Weights of a small GPT-style language model, trained from scratch on English Wikipedia: 8 heads of 64, no biases in attention or MLP.
Each number is 50 + 12 x the weight over its row's rms, rounded and kept within 0 to 99. Layers, rows and columns count from 0. The size before them is the row's rms in percent of the matrix's.

# down: layer 3 MLP down (transposed), 2048x512, rms 0.0879, rows 735-787, columns 192-255
# up: layer 3 MLP up, 2048x512, rms 0.0895, rows 736-787, columns 192-255
down735 101:60 54 72 57 34 48 70 37 41 63 43 63 49 31 37 80 39 49 65 44 55 31 64 44 45 48 45 30 48 62 75 42 32 47 40 58 30 13 54 27 60 41 66 38 48 66 64 62 62 63 42 53 31 48 29 62 64 54 37 44 60 42 56 47
up736 100:39 53 52 47 47 62 44 40 68 38 38 55 51 33 54 51 64 65 57 52 33 48 27 53 55 54 51 56 51 49 59 46 30 46 44 39 33 56 51 36 51 56 74 48 63 61 50 26 49 51 23 44 53 54 38 44 34 43 54 48 51 82 44 36
down736 109:56 44 62 49 58 40 40 63 49 37 49 45 53 38 38 71 70 44 50 76 54 68 57 49 66 75 31 52 58 66 37 47 27 54 53 45 48 35 50 58 74 46 57 52 68 41 59 56 42 52 53 56 53 49 72 34 55 54 56 53 50 58 36 68
up737 087:51 37 53 53 57 68 39 29 63 51 43 49 63 71 55 33 72 28 59 34 73 34 45 54 49 57 53 49 40 53 40 43 73 34 45 45 45 36 69 81 48 38 46 54 47 55 70 47 41 18 68 38 55 47 58 41 49 39 49 20 43 61 40 35
down737 097:69 66 48 56 40 59 23 55 56 45 61 52 41 29 36 37 59 50 52 27 54 51 46 49 46 47 32 52 20 30 16 48 69 37 40 54 31 63 49 75 51 53 74 57 45 53 34 49 42 45 45 35 34 43 43 53 58 44 41 38 32 32 47 40
up738 100:47 76 57 39 78 63 42 56 51 57 44 76 59 26 50 29 54 66 28 58 60 71 38 49 69 63 39 46 56 38 35 48 34 42 61 56 49 37 72 53 61 60 34 55 59 55 38 56 39 76 47 53 56 36 50 44 71 62 35 37 54 46 70 51
down738 093:56 56 41 48 55 69 52 67 38 33 41 56 55 67 54 61 44 52 35 58 30 42 35 63 34 42 82 57 59 38 49 49 59 33 46 50 44 45 26 40 43 65 56 55 46 70 49 48 42 59 52 47 24 48 65 38 54 49 39 45 22 56 72 67
up739 095:30 30 45 43 45 64 42 43 54 57 34 37 42 49 38 56 60 39 40 38 51 30 41 57 48 38 40 63 45 57 36 57 44 48 59 42 46 47 51 51 22 29 46 77 62 57 32 65 38 53 61 43 53 29 45 79 48 21 51 62 62 56 45 33
down739 107:73 20 48 48 47 42 31 64 47 64 63 40 37 70 45 47 76 45 64 24 29 40 48 46 40 25 61 37 60 70 43 40 36 75 67 47 47 43 42 37 67 51 28 49 63 59 42 53 18 36 61 52 68 40 64 67 55 50 48 44 58 56 45 67
up740 089:49 58 73 42 64 53 50 71 41 70 51 61 49 44 72 52 49 63 46 48 47 62 40 47 53 56 48 57 46 30 34 52 53 52 39 46 49 30 40 57 42 53 61 63 49 50 70 39 44 73 41 52 58 66 32 43 28 57 61 62 64 59 56 49
down740 092:50 48 51 67 45 44 68 29 51 49 55 17 46 46 50 72 42 65 49 61 66 38 51 42 66 49 42 60 51 49 34 48 46 40 47 51 50 48 29 50 60 70 52 48 52 68 26 56 61 41 56 58 62 51 53 40 36 53 57 68 39 34 55 77
up741 093:29 32 72 49 38 47 48 72 60 39 57 59 50 73 80 47 38 56 41 68 23 58 46 65 45 47 35 44 63 35 67 45 48 53 53 77 44 59 35 53 31 55 40 61 57 52 49 37 63 36 56 62 46 40 51 39 45 51 31 61 58 56 39 33
down741 105:41 35 55 67 48 72 54 66 67 47 46 31 30 57 48 58 49 53 69 68 48 30 39 44 46 47 58 21 27 41 63 42 69 33 53 56 44 29 49 63 41 44 14 44 44 59 30 52 47 38 81 63 76 54 46 45 63 36 55 58 24 50 40 59
up742 096:26 46 45 53 55 56 44 40 46 43 55 62 20 72 67 42 43 70 42 52 53 48 59 39 62 65 45 45 69 63 33 40 27 40 44 34 49 42 73 52 45 40 50 34 35 44 50 50 57 35 53 46 50 54 52 63 44 62 69 82 37 56 51 66
down742 101:46 45 32 47 40 58 72 59 47 52 65 38 48 58 60 34 24 77 43 60 55 20 44 56 61 71 77 60 50 51 60 50 61 47 64 52 51 35 52 42 47 37 30 57 63 39 31 49 43 53 61 28 55 52 31 45 42 39 51 38 45 36 46 35
up743 096:57 46 66 50 50 67 62 45 60 55 52 58 54 53 32 47 70 50 46 53 54 82 74 55 44 61 65 44 60 60 49 66 54 42 49 27 33 41 54 48 46 41 47 57 58 60 84 54 38 48 30 51 55 43 62 39 21 30 58 56 47 42 35 42
down743 104:55 44 43 28 62 55 65 48 47 69 41 38 56 43 66 44 50 37 48 29 41 60 36 42 66 57 60 45 55 38 45 48 46 67 71 52 44 51 69 51 44 51 51 41 71 38 50 48 42 44 27 42 64 35 58 46 57 55 32 49 75 62 44 44
up744 088:37 42 33 31 57 45 49 48 56 36 42 61 56 67 50 61 51 43 65 56 46 65 52 46 49 43 47 44 38 32 66 37 50 71 29 65 46 44 66 55 54 52 56 67 61 51 40 56 70 49 50 47 54 52 62 52 55 57 61 44 44 55 55 52
down744 097:52 54 48 45 58 49 39 39 60 27 64 58 63 79 58 26 51 35 47 46 47 47 52 38 23 34 45 63 76 47 68 40 59 34 44 76 53 60 50 39 60 80 62 60 60 46 38 46 54 52 52 45 54 47 81 62 64 51 29 43 59 58 43 49
up745 107:46 60 59 47 35 35 37 44 38 51 63 29 63 64 38 60 41 60 47 30 48 35 57 36 50 60 52 43 67 41 50 47 60 56 35 48 46 46 49 53 64 27 46 71 62 47 61 26 54 45 57 30 35 46 49 45 39 50 55 54 58 61 35 31
down745 110:68 49 24 62 74 32 50 40 66 66 45 33 55 39 57 33 52 56 84 59 56 42 55 44 52 37 41 57 32 61 33 45 63 66 35 60 53 45 67 56 70 56 68 49 19 37 53 41 54 62 32 29 44 41 54 46 31 60 37 59 81 21 42 55
up746 094:36 45 49 33 37 60 34 46 38 26 70 51 55 36 17 59 58 60 44 48 50 50 54 42 33 62 28 50 27 56 57 47 64 60 70 53 66 77 46 53 46 52 46 56 44 48 44 69 50 29 43 49 36 43 23 61 50 48 61 60 56 54 48 67
down746 100:32 36 46 50 42 51 27 53 26 52 57 26 86 72 35 37 53 49 43 48 42 42 59 61 59 43 61 57 47 28 56 59 47 39 52 56 38 24 42 56 51 55 54 42 35 72 48 67 35 73 50 58 49 30 52 63 31 54 66 72 42 41 33 40
up747 100:56 72 49 48 62 38 58 38 61 75 65 54 53 55 61 45 53 56 41 60 41 42 53 52 78 45 47 41 48 58 55 49 37 59 38 42 46 59 62 45 22 53 37 44 62 68 33 45 53 52 58 42 54 51 53 48 46 59 43 35 44 37 43 44
down747 103:50 26 30 68 68 73 32 51 55 43 59 47 56 57 47 48 57 53 54 47 40 50 49 55 65 37 47 52 56 41 54 79 60 43 47 45 35 28 52 55 55 34 46 75 43 60 69 50 54 40 45 50 50 67 55 50 51 41 69 45 43 60 54 40
up748 097:52 35 60 27 38 49 61 44 40 49 57 44 46 62 39 69 67 43 56 49 48 55 64 42 66 46 53 41 49 46 41 28 69 56 36 27 47 44 72 70 76 21 42 69 44 42 55 50 71 42 29 31 37 48 45 58 44 56 53 76 44 61 33 46
down748 093:51 51 59 38 44 52 40 50 63 39 28 35 48 43 42 03 41 36 50 55 37 59 28 58 37 56 66 35 52 76 61 47 55 56 77 48 46 61 58 37 44 45 47 53 49 53 57 45 50 31 65 47 63 49 51 52 39 38 41 44 52 56 56 43
up749 102:42 53 60 54 52 51 62 41 65 63 72 61 54 28 59 41 53 43 28 38 68 53 45 54 73 34 47 56 62 33 37 51 48 33 53 55 62 27 45 61 61 57 56 46 66 43 43 73 59 53 53 58 40 59 52 60 47 62 39 52 32 47 36 60
down749 105:70 52 30 27 65 63 49 27 37 59 31 45 23 43 58 50 49 29 52 54 36 52 46 62 53 72 33 48 74 57 35 39 48 69 49 29 48 48 32 35 71 47 49 60 47 56 52 34 54 69 54 70 53 41 53 37 61 53 27 53 49 45 57 32
up750 090:52 44 69 59 55 54 43 39 77 48 53 57 46 45 63 65 38 57 42 54 36 42 48 55 52 47 43 49 63 26 54 33 33 47 59 44 47 56 47 58 56 54 36 32 53 45 38 65 36 54 61 61 61 45 48 46 66 43 46 56 43 51 51 58
down750 093:64 79 62 43 42 46 51 48 60 62 57 50 50 57 50 43 64 48 55 64 29 50 69 71 46 48 38 37 27 43 42 31 58 69 57 51 33 51 50 54 53 61 64 51 37 50 48 57 66 57 42 65 50 50 45 16 50 47 64 58 58 73 40 65
up751 102:18 38 40 66 50 52 52 44 58 66 46 67 41 55 82 50 52 50 54 61 41 70 69 51 38 62 61 58 40 49 46 51 51 45 55 46 34 62 62 52 36 64 31 39 41 57 37 33 34 47 36 54 44 44 54 56 58 76 51 65 42 68 31 43
down751 099:56 46 57 50 66 53 70 67 31 31 55 34 59 59 33 51 54 31 50 59 50 46 38 34 44 53 50 49 60 49 48 60 45 64 48 57 63 29 46 54 43 36 60 29 52 37 54 68 75 72 45 47 55 49 44 73 49 47 45 34 22 42 74 59
up752 093:64 53 48 56 45 46 59 37 50 58 37 24 51 22 28 48 51 39 49 61 45 60 37 56 73 61 56 39 29 40 48 58 55 62 33 51 37 49 52 51 47 39 39 56 59 41 65 43 41 45 70 39 55 46 51 58 35 51 29 45 58 27 53 38
down752 091:66 43 60 46 44 37 39 55 50 62 39 64 65 64 52 49 61 31 56 66 76 55 38 57 60 38 70 46 45 64 50 46 55 55 73 41 74 39 55 59 63 37 34 52 36 50 37 70 45 67 48 52 51 65 54 55 51 43 67 45 34 63 38 67
up753 122:44 26 51 35 46 43 72 54 46 53 53 50 81 52 64 58 45 51 58 46 55 44 69 53 41 48 60 46 55 56 61 31 69 44 46 43 42 54 27 33 66 47 58 56 43 54 49 28 41 63 40 43 38 67 63 34 48 42 49 53 42 43 51 58
down753 112:44 53 57 36 53 45 35 58 82 52 46 56 29 75 62 64 36 55 61 57 42 45 51 59 63 57 52 61 54 72 49 43 42 52 60 64 45 32 36 35 55 67 59 63 55 53 36 59 48 43 48 45 40 69 44 48 62 39 66 61 62 20 47 56
up754 104:50 37 49 42 74 50 40 26 32 36 77 50 59 60 36 55 35 27 32 54 38 54 24 28 59 27 36 69 43 80 56 39 64 54 55 46 34 37 51 28 79 55 54 38 47 44 28 60 47 71 61 41 50 29 48 48 30 67 23 40 43 34 56 38
down754 101:41 54 57 28 46 41 41 72 54 64 47 47 43 62 53 50 63 54 61 54 55 33 43 43 43 47 59 64 48 63 43 73 54 65 54 38 36 36 57 60 68 49 27 49 45 29 85 34 44 52 50 47 59 57 56 55 46 32 49 56 68 30 49 47
up755 096:43 45 34 57 53 42 37 50 17 65 42 54 36 42 53 70 44 54 32 52 70 57 49 61 25 49 61 38 51 48 60 58 58 44 35 45 43 47 58 49 49 39 57 35 52 57 68 36 44 61 46 57 56 57 34 53 31 90 67 61 64 36 39 71
down755 095:61 38 49 50 42 42 46 49 77 61 58 30 43 64 34 44 57 57 62 36 41 47 50 45 36 56 42 51 50 60 40 57 46 60 69 59 44 56 55 50 39 41 37 41 48 68 49 48 22 53 47 42 57 40 71 55 46 18 52 26 14 25 74 29
up756 090:47 70 57 34 61 43 49 59 77 54 60 45 48 54 40 36 56 32 53 64 46 47 46 38 46 48 42 55 59 71 43 41 46 37 57 59 61 42 42 63 34 56 48 79 61 49 52 51 63 63 43 42 38 75 44 68 62 53 42 51 47 52 43 61
down756 093:51 58 39 46 41 35 59 40 68 57 57 80 49 49 49 57 32 60 44 54 47 69 27 37 63 56 66 49 66 68 56 42 50 51 54 46 55 50 51 49 54 48 46 72 62 53 47 43 25 61 22 40 55 54 36 48 23 38 40 49 72 47 30 47
up757 093:27 60 41 45 76 54 53 56 41 54 59 38 29 25 62 60 68 44 32 52 33 49 68 48 72 55 51 31 56 28 35 39 28 49 35 56 48 43 62 44 56 63 59 42 54 47 32 42 70 54 31 37 41 44 38 26 54 43 39 40 59 47 89 61
down757 101:51 48 50 58 40 39 45 63 42 53 57 73 63 60 73 36 38 52 52 45 45 61 49 24 41 33 54 70 58 53 79 59 50 40 48 49 43 33 66 33 52 12 41 50 69 37 67 51 58 58 54 60 43 56 62 43 31 57 56 58 53 52 43 37
up758 089:54 72 58 59 78 39 59 52 50 56 46 26 65 41 58 58 72 67 33 29 38 65 49 58 50 40 51 48 45 54 48 49 49 33 50 55 55 34 50 59 56 65 33 58 72 44 54 67 37 41 43 54 47 40 38 40 55 44 57 59 48 53 67 61
down758 092:37 48 51 52 42 45 54 46 39 42 58 62 71 55 38 38 64 52 51 51 38 60 65 64 57 48 63 54 65 60 42 35 56 44 49 51 34 73 43 42 66 60 51 62 56 35 47 62 43 37 39 49 59 79 21 46 41 51 64 50 37 41 44 44
up759 113:55 58 69 31 46 46 76 42 45 44 42 46 54 31 48 25 40 62 51 61 39 46 74 67 45 46 39 39 65 49 30 47 81 48 63 42 27 51 54 44 34 84 52 49 37 50 44 38 56 44 46 34 63 57 41 53 25 49 40 34 27 39 55 42
down759 099:45 53 38 51 53 56 69 47 32 32 39 52 34 33 39 61 52 18 43 46 49 30 51 61 55 80 81 47 37 46 55 29 39 60 53 63 60 56 54 74 42 29 48 45 55 61 57 73 44 61 49 51 25 54 64 64 37 41 39 59 66 56 55 38
up760 095:54 46 48 74 28 58 42 57 50 29 50 38 57 66 47 37 67 52 72 31 65 59 59 37 38 51 50 36 59 45 61 12 75 46 31 50 28 39 37 46 40 54 34 49 41 59 68 49 38 35 69 43 45 38 63 63 48 57 47 43 33 61 64 67
down760 095:55 85 68 35 37 37 46 53 45 61 55 53 54 36 78 42 55 62 31 29 40 53 41 57 61 42 75 54 44 66 31 60 44 34 60 51 57 28 48 55 72 37 54 58 37 44 57 44 23 45 55 60 57 63 56 57 66 54 43 51 20 50 54 57
up761 100:55 32 57 53 60 56 36 63 37 28 37 42 52 70 45 58 67 61 45 44 61 53 52 49 50 48 54 67 47 36 56 40 59 53 41 38 44 60 43 38 36 47 47 43 30 44 54 25 75 19 40 52 51 64 46 78 52 59 40 56 46 50 54 57
down761 101:42 54 64 48 53 35 42 52 50 60 51 77 39 58 58 50 36 67 25 69 44 74 45 66 48 45 67 71 54 52 59 63 56 60 85 41 24 43 47 58 37 55 47 47 53 32 61 31 56 50 49 52 50 32 63 66 48 41 47 51 51 39 28 51
up762 089:72 70 61 57 52 46 74 63 62 22 74 54 46 77 37 60 78 50 57 48 52 54 71 48 52 72 38 59 54 67 54 53 62 68 52 59 69 41 49 43 50 70 55 46 62 45 32 28 60 55 44 61 52 52 30 66 60 56 49 57 62 51 39 44
down762 100:55 36 51 46 44 53 49 37 66 42 56 49 44 67 57 48 65 32 59 59 51 61 51 40 58 50 47 48 60 65 49 65 62 31 47 47 46 38 39 53 68 36 37 60 58 52 62 66 52 37 54 55 66 42 58 51 46 35 26 27 48 30 36 55
up763 112:30 36 44 77 35 58 60 49 43 49 47 52 61 71 29 54 30 57 52 66 47 38 58 30 11 52 68 51 53 65 31 63 35 40 41 75 44 65 57 46 35 53 56 64 53 49 44 48 35 55 41 47 37 55 36 59 27 43 48 49 44 35 46 48
down763 117:38 61 61 69 37 43 28 47 64 26 37 49 39 77 55 55 45 31 72 61 42 53 54 47 65 57 47 44 43 39 40 32 37 62 48 55 27 70 62 48 51 57 61 50 49 48 38 57 66 39 80 40 49 68 49 32 46 43 51 22 46 57 62 51
up764 095:29 39 63 33 65 48 37 60 55 48 59 34 33 34 48 45 57 58 58 43 42 49 50 64 70 36 65 44 41 64 53 47 56 44 46 50 54 47 41 57 31 53 45 43 55 64 51 51 31 65 34 35 70 70 42 50 56 44 49 58 65 36 31 46
down764 100:50 45 76 36 61 63 37 54 41 54 54 62 52 40 62 76 74 59 37 44 41 74 54 33 34 46 35 42 34 69 56 29 50 58 48 56 62 45 43 57 62 22 55 18 58 68 47 76 42 51 45 60 58 53 55 69 51 41 52 31 36 51 40 72
up765 111:56 42 42 41 42 33 43 50 41 36 64 42 54 51 55 71 35 51 75 38 50 40 58 45 37 40 61 29 54 49 39 54 61 42 52 45 74 54 66 36 38 62 46 57 47 41 44 52 44 59 62 41 48 45 54 29 35 54 35 48 45 35 50 51
down765 105:65 43 43 29 45 44 51 46 61 55 73 71 52 40 51 43 51 67 35 50 52 60 35 59 52 44 22 52 50 61 43 57 45 48 65 45 34 57 44 51 23 56 62 71 60 53 62 37 74 51 40 65 38 55 62 59 43 52 54 51 52 50 56 41
up766 109:52 62 59 45 54 57 46 45 39 47 77 55 44 48 55 35 42 56 36 43 37 41 67 59 32 46 58 42 28 22 71 51 44 75 50 51 59 46 44 33 63 52 60 56 69 35 50 60 38 49 41 45 47 51 51 35 54 48 61 39 19 64 61 56
down766 090:50 52 44 36 64 47 60 73 38 65 27 53 28 56 31 52 42 32 21 51 37 43 29 52 64 36 57 67 46 62 50 61 46 58 36 53 46 39 67 35 62 63 45 68 72 51 70 29 45 63 52 57 36 51 63 50 50 36 48 36 58 66 51 57
up767 114:43 44 45 57 63 69 29 39 56 42 57 21 34 51 66 52 46 75 45 46 41 69 34 54 21 48 60 65 51 52 47 50 27 47 74 41 55 45 62 65 32 57 41 46 51 28 26 58 67 42 41 62 51 30 69 47 56 51 38 45 49 32 52 46
down767 089:50 79 44 26 60 32 78 48 42 65 65 64 58 45 38 49 58 51 61 53 42 43 49 40 43 35 40 50 38 51 67 46 86 52 24 69 39 57 59 49 35 37 68 66 44 48 77 28 35 38 40 69 49 46 59 40 54 44 54 49 62 66 71 56
up768 120:57 16 50 45 58 64 35 26 57 45 72 62 60 54 57 44 30 76 48 32 46 40 43 42 47 54 44 43 28 61 57 38 51 68 50 57 47 55 56 47 29 52 64 40 44 73 66 47 48 41 83 61 35 58 64 79 63 43 47 49 62 39 48 63
down768 117:41 41 47 64 40 66 53 62 29 55 52 55 58 48 61 45 48 23 43 28 56 48 42 39 78 45 30 33 51 65 49 83 44 56 55 42 41 44 61 55 46 45 25 54 52 65 53 54 52 39 56 49 28 53 56 17 59 49 41 46 62 48 59 39
up769 095:40 51 44 56 53 48 60 48 55 48 72 78 35 35 45 57 46 41 80 56 65 42 85 50 38 44 63 49 55 63 56 55 21 60 44 51 66 64 56 66 61 89 49 59 49 23 27 56 47 35 56 41 62 67 46 54 53 42 67 42 64 66 27 46
down769 096:31 35 22 64 82 59 63 62 37 40 60 43 64 31 78 63 51 45 37 62 48 42 50 72 50 35 24 31 46 62 51 56 63 44 51 50 54 27 20 48 65 32 60 49 51 52 86 67 59 28 49 53 50 81 45 59 42 54 58 66 46 48 44 43
up770 100:51 53 36 64 57 59 59 56 56 59 31 44 44 43 24 42 48 50 59 60 47 34 70 62 17 69 50 43 54 48 54 45 58 35 51 62 45 44 67 61 51 44 42 47 53 61 50 66 54 48 56 37 47 53 35 52 52 55 33 36 59 38 50 52
down770 093:52 26 66 54 35 64 32 45 55 35 42 73 49 69 32 56 48 47 64 58 66 43 48 47 69 62 40 49 46 42 44 46 56 66 74 57 46 53 49 52 38 71 49 28 48 37 46 46 44 49 38 69 42 56 66 40 56 39 81 58 30 88 43 08
up771 092:39 59 53 42 57 65 32 58 29 51 54 48 32 53 62 63 61 38 61 70 40 48 52 20 66 45 39 50 29 31 31 61 42 59 58 20 72 54 39 86 64 64 26 60 43 52 40 39 44 60 60 75 40 38 46 39 66 67 61 43 50 57 51 50
down771 095:60 54 47 59 36 41 47 59 47 60 51 59 54 47 44 48 44 52 52 81 57 65 66 52 40 44 35 46 63 61 47 43 43 33 43 65 25 61 57 50 57 58 45 48 63 46 60 68 54 31 54 31 73 45 58 52 53 47 71 53 43 41 39 26
up772 099:32 43 37 50 48 58 54 41 50 38 63 59 56 36 71 49 61 39 43 46 31 53 67 50 52 63 29 44 36 53 74 52 58 58 65 52 63 26 51 69 52 46 68 57 42 55 48 58 65 57 51 49 56 36 33 38 50 54 65 50 55 47 39 41
down772 098:40 58 52 49 31 57 34 36 49 59 47 31 57 52 42 31 65 41 39 26 37 41 30 41 57 66 57 57 56 62 37 42 51 52 30 45 54 49 48 77 45 19 48 59 66 63 41 59 72 34 45 42 67 44 51 39 32 57 34 56 45 62 51 48
up773 103:64 54 83 53 27 48 38 34 49 71 63 64 80 47 39 52 60 53 52 22 64 57 66 44 41 54 38 55 34 28 51 55 54 41 61 61 68 45 49 52 46 26 23 48 40 44 58 48 40 13 39 55 43 51 74 32 22 40 37 66 47 56 51 52
down773 111:58 67 30 46 43 52 42 38 58 54 37 52 80 63 60 65 45 39 47 42 35 71 58 52 42 56 62 53 40 60 64 41 49 50 45 53 66 46 62 72 28 40 39 65 24 41 69 54 51 46 65 65 80 36 57 50 43 44 14 51 68 42 56 31
up774 097:49 54 53 51 48 41 47 45 63 34 46 58 66 27 54 52 63 75 25 67 38 61 48 51 47 49 45 33 59 47 59 70 52 58 60 59 65 52 53 49 40 55 40 36 65 65 55 42 46 46 45 54 41 43 59 62 44 63 43 66 34 37 21 51
down774 097:52 59 49 41 54 42 55 52 31 56 36 35 67 53 49 68 45 46 48 31 63 39 50 46 20 44 52 45 42 45 56 37 59 56 33 77 48 20 52 36 32 51 55 44 39 59 47 35 71 35 59 57 27 76 34 43 66 61 61 72 31 27 50 39
up775 101:47 45 61 73 62 46 79 59 22 31 59 52 58 38 37 53 43 29 52 77 56 69 57 63 47 46 44 47 48 52 65 61 45 40 50 33 41 42 45 62 41 41 60 55 48 30 61 57 54 19 45 49 50 43 65 44 44 52 37 56 39 46 33 56
down775 095:38 50 36 33 52 80 44 57 43 61 62 47 50 72 50 64 34 49 39 37 48 33 59 46 75 72 36 55 53 44 33 27 53 59 26 54 21 51 68 53 44 40 48 55 52 56 20 43 61 56 38 77 51 56 72 41 59 33 35 65 62 47 41 61
up776 099:45 71 55 69 70 65 43 47 50 39 46 56 47 16 57 42 44 48 68 62 45 40 43 49 61 42 27 57 55 41 53 48 50 47 46 45 52 49 35 48 50 41 35 25 47 41 39 66 78 54 76 38 41 40 54 36 72 63 53 57 47 31 56 40
down776 090:42 50 39 45 41 49 33 76 73 52 41 62 44 37 55 56 50 51 29 61 39 50 50 50 64 50 39 52 35 63 46 55 24 44 41 26 49 61 43 57 62 26 55 42 21 69 43 62 42 46 53 62 58 54 48 40 74 32 43 33 54 45 70 56
up777 087:28 43 57 33 65 44 61 37 59 28 52 52 62 67 60 45 73 67 55 48 59 61 62 41 35 44 50 63 33 50 57 65 63 64 48 34 75 51 52 66 37 37 55 44 59 58 64 49 37 32 38 52 76 32 67 68 39 44 45 38 50 47 35 71
down777 095:45 63 74 30 40 47 67 45 63 53 53 51 62 62 46 48 41 27 47 33 49 24 56 47 63 31 39 66 37 53 56 47 44 42 30 76 49 46 44 56 48 55 44 47 42 57 66 39 65 55 52 48 39 55 32 46 44 55 52 44 56 50 65 43
up778 087:41 46 57 52 36 55 33 77 62 52 65 52 66 43 54 73 61 66 51 58 61 57 59 40 60 60 45 45 27 56 42 60 60 66 64 48 38 42 56 77 43 49 65 52 50 43 58 63 42 39 35 59 66 54 56 50 43 42 49 44 32 47 31 66
down778 097:47 56 46 68 23 43 28 66 50 53 29 33 50 50 76 53 39 58 40 49 48 28 47 54 76 61 33 50 60 47 59 58 52 51 42 36 25 51 66 56 45 48 60 57 87 65 49 34 51 50 61 33 73 45 59 70 33 24 36 43 49 20 62 64
up779 116:34 50 69 66 56 47 39 42 52 43 46 54 60 54 72 43 50 43 66 37 62 62 46 50 44 59 63 42 38 41 55 42 38 36 60 43 59 42 51 41 43 67 43 59 78 39 59 73 69 56 51 29 67 44 54 68 66 52 49 73 37 35 38 50
down779 111:78 66 53 56 73 65 45 56 38 28 45 53 47 55 60 32 51 59 57 60 50 52 43 60 43 37 61 34 22 35 59 76 49 68 62 48 44 70 51 41 52 44 53 66 74 43 56 54 48 48 43 49 42 65 39 28 52 54 58 70 55 67 65 48
up780 110:40 42 61 57 44 41 49 42 55 55 35 34 56 46 44 54 67 34 31 71 61 52 45 25 44 62 59 53 65 50 64 69 44 61 44 47 49 69 52 36 62 37 44 35 71 19 37 84 76 61 45 36 34 44 50 46 44 56 37 49 46 67 53 59
down780 097:48 40 31 62 55 65 58 45 43 64 70 69 51 39 62 48 49 52 32 58 49 65 42 50 41 39 42 44 54 67 43 29 48 36 53 59 48 45 54 63 33 37 71 55 54 53 43 47 44 43 39 37 65 59 41 41 50 32 45 60 59 40 30 42
up781 097:50 75 45 53 44 60 35 66 52 55 56 57 64 48 55 58 63 41 52 63 57 63 46 48 48 62 46 51 61 59 57 55 60 42 52 59 54 57 33 46 30 54 63 40 41 66 57 24 52 39 70 45 69 45 60 45 58 76 61 67 48 50 41 49
down781 095:41 53 39 41 32 61 46 37 38 64 40 40 57 54 79 70 39 63 28 42 48 48 46 61 39 59 57 67 70 50 47 21 38 42 30 68 68 34 42 57 65 55 34 49 51 49 38 58 32 53 46 33 40 50 57 53 52 51 40 36 36 44 49 70
up782 100:57 52 58 45 62 57 35 38 50 58 61 63 39 47 52 38 33 61 76 53 52 48 60 45 47 40 59 38 63 40 47 46 60 31 44 76 36 46 22 47 30 52 69 44 58 62 56 30 63 56 39 40 44 61 52 54 33 55 76 49 72 40 63 36
down782 096:57 33 37 38 36 39 53 49 23 43 33 32 71 30 62 67 59 43 66 51 56 51 71 48 50 67 60 43 49 52 68 28 60 43 44 45 40 47 41 44 42 53 49 62 39 60 35 53 47 44 46 42 42 51 44 46 36 53 40 68 57 58 54 22
up783 106:39 68 54 30 44 66 60 37 59 64 53 38 23 46 58 69 39 50 69 68 50 56 54 47 50 55 59 44 37 38 19 51 46 47 49 65 37 72 38 40 43 69 65 48 51 37 35 56 38 69 70 46 44 45 49 34 55 37 40 28 48 59 51 64
down783 101:53 42 45 58 49 40 58 74 45 41 51 23 54 51 44 53 39 48 45 45 54 78 42 73 47 63 65 59 58 30 57 44 43 68 59 67 75 52 69 53 57 60 50 45 69 48 72 70 64 42 51 47 58 57 58 51 50 50 46 52 62 42 48 52
up784 113:76 27 56 44 51 63 56 64 49 36 55 41 46 49 57 37 57 42 68 67 54 61 37 65 56 46 38 46 43 43 48 46 50 53 52 41 49 65 51 49 63 47 52 53 51 51 57 60 68 63 21 47 42 66 64 53 36 47 54 70 61 54 56 59
down784 119:42 35 63 60 46 53 32 57 65 57 42 48 48 57 21 09 36 79 63 52 48 50 33 54 54 45 43 43 70 31 50 49 69 50 47 61 46 51 46 48 51 61 50 63 41 53 74 58 47 43 47 43 34 66 35 55 37 55 58 53 76 60 43 67
up785 112:67 51 59 44 53 59 44 70 66 56 59 57 40 60 68 25 35 72 38 56 49 57 54 46 54 60 60 52 66 42 67 62 42 47 55 50 53 34 60 62 55 51 61 61 57 53 36 51 51 41 59 69 61 65 44 58 45 70 58 31 54 42 60 48
down785 105:61 45 46 61 51 35 43 21 60 58 31 34 51 46 39 40 44 47 55 37 61 56 28 61 79 33 51 40 37 48 45 61 52 65 53 50 48 66 57 40 42 34 46 22 47 46 51 57 75 46 48 54 55 35 57 41 47 51 44 46 53 48 67 25
up786 110:54 58 67 38 53 44 39 52 43 63 88 56 36 54 22 34 16 53 56 49 65 70 27 42 43 40 42 45 50 59 70 66 53 44 62 75 56 43 53 42 42 54 48 57 30 19 49 34 25 41 31 51 51 61 37 36 37 57 56 50 49 41 47 47
down786 107:27 50 56 51 66 31 63 45 73 52 36 37 32 67 26 44 43 45 35 20 50 59 62 47 50 31 40 48 46 56 63 90 55 51 38 54 60 62 51 73 77 47 29 53 51 53 63 41 63 23 57 50 52 64 70 30 57 62 53 55 51 62 36 43
up787 101:47 49 47 42 48 61 42 52 43 49 40 47 64 71 37 42 38 58 51 45 44 63 59 30 47 54 45 54 66 68 60 39 39 57 40 59 30 50 45 41 49 60 59 33 33 63 60 31 46 49 51 56 57 58 56 38 42 63 73 42 42 58 36 54
down787 097:42 65 42 58 83 56 68 28 62 65 53 50 60 44 53 50 51 65 39 40 69 42 31 50 66 38 57 55 38 53 63 56 53 67 70 45 43 61 58 51 73 48 54 49 58 48 28 47 74 31 55 40 54 47 53 57 58 37 51 28 54 48 40 45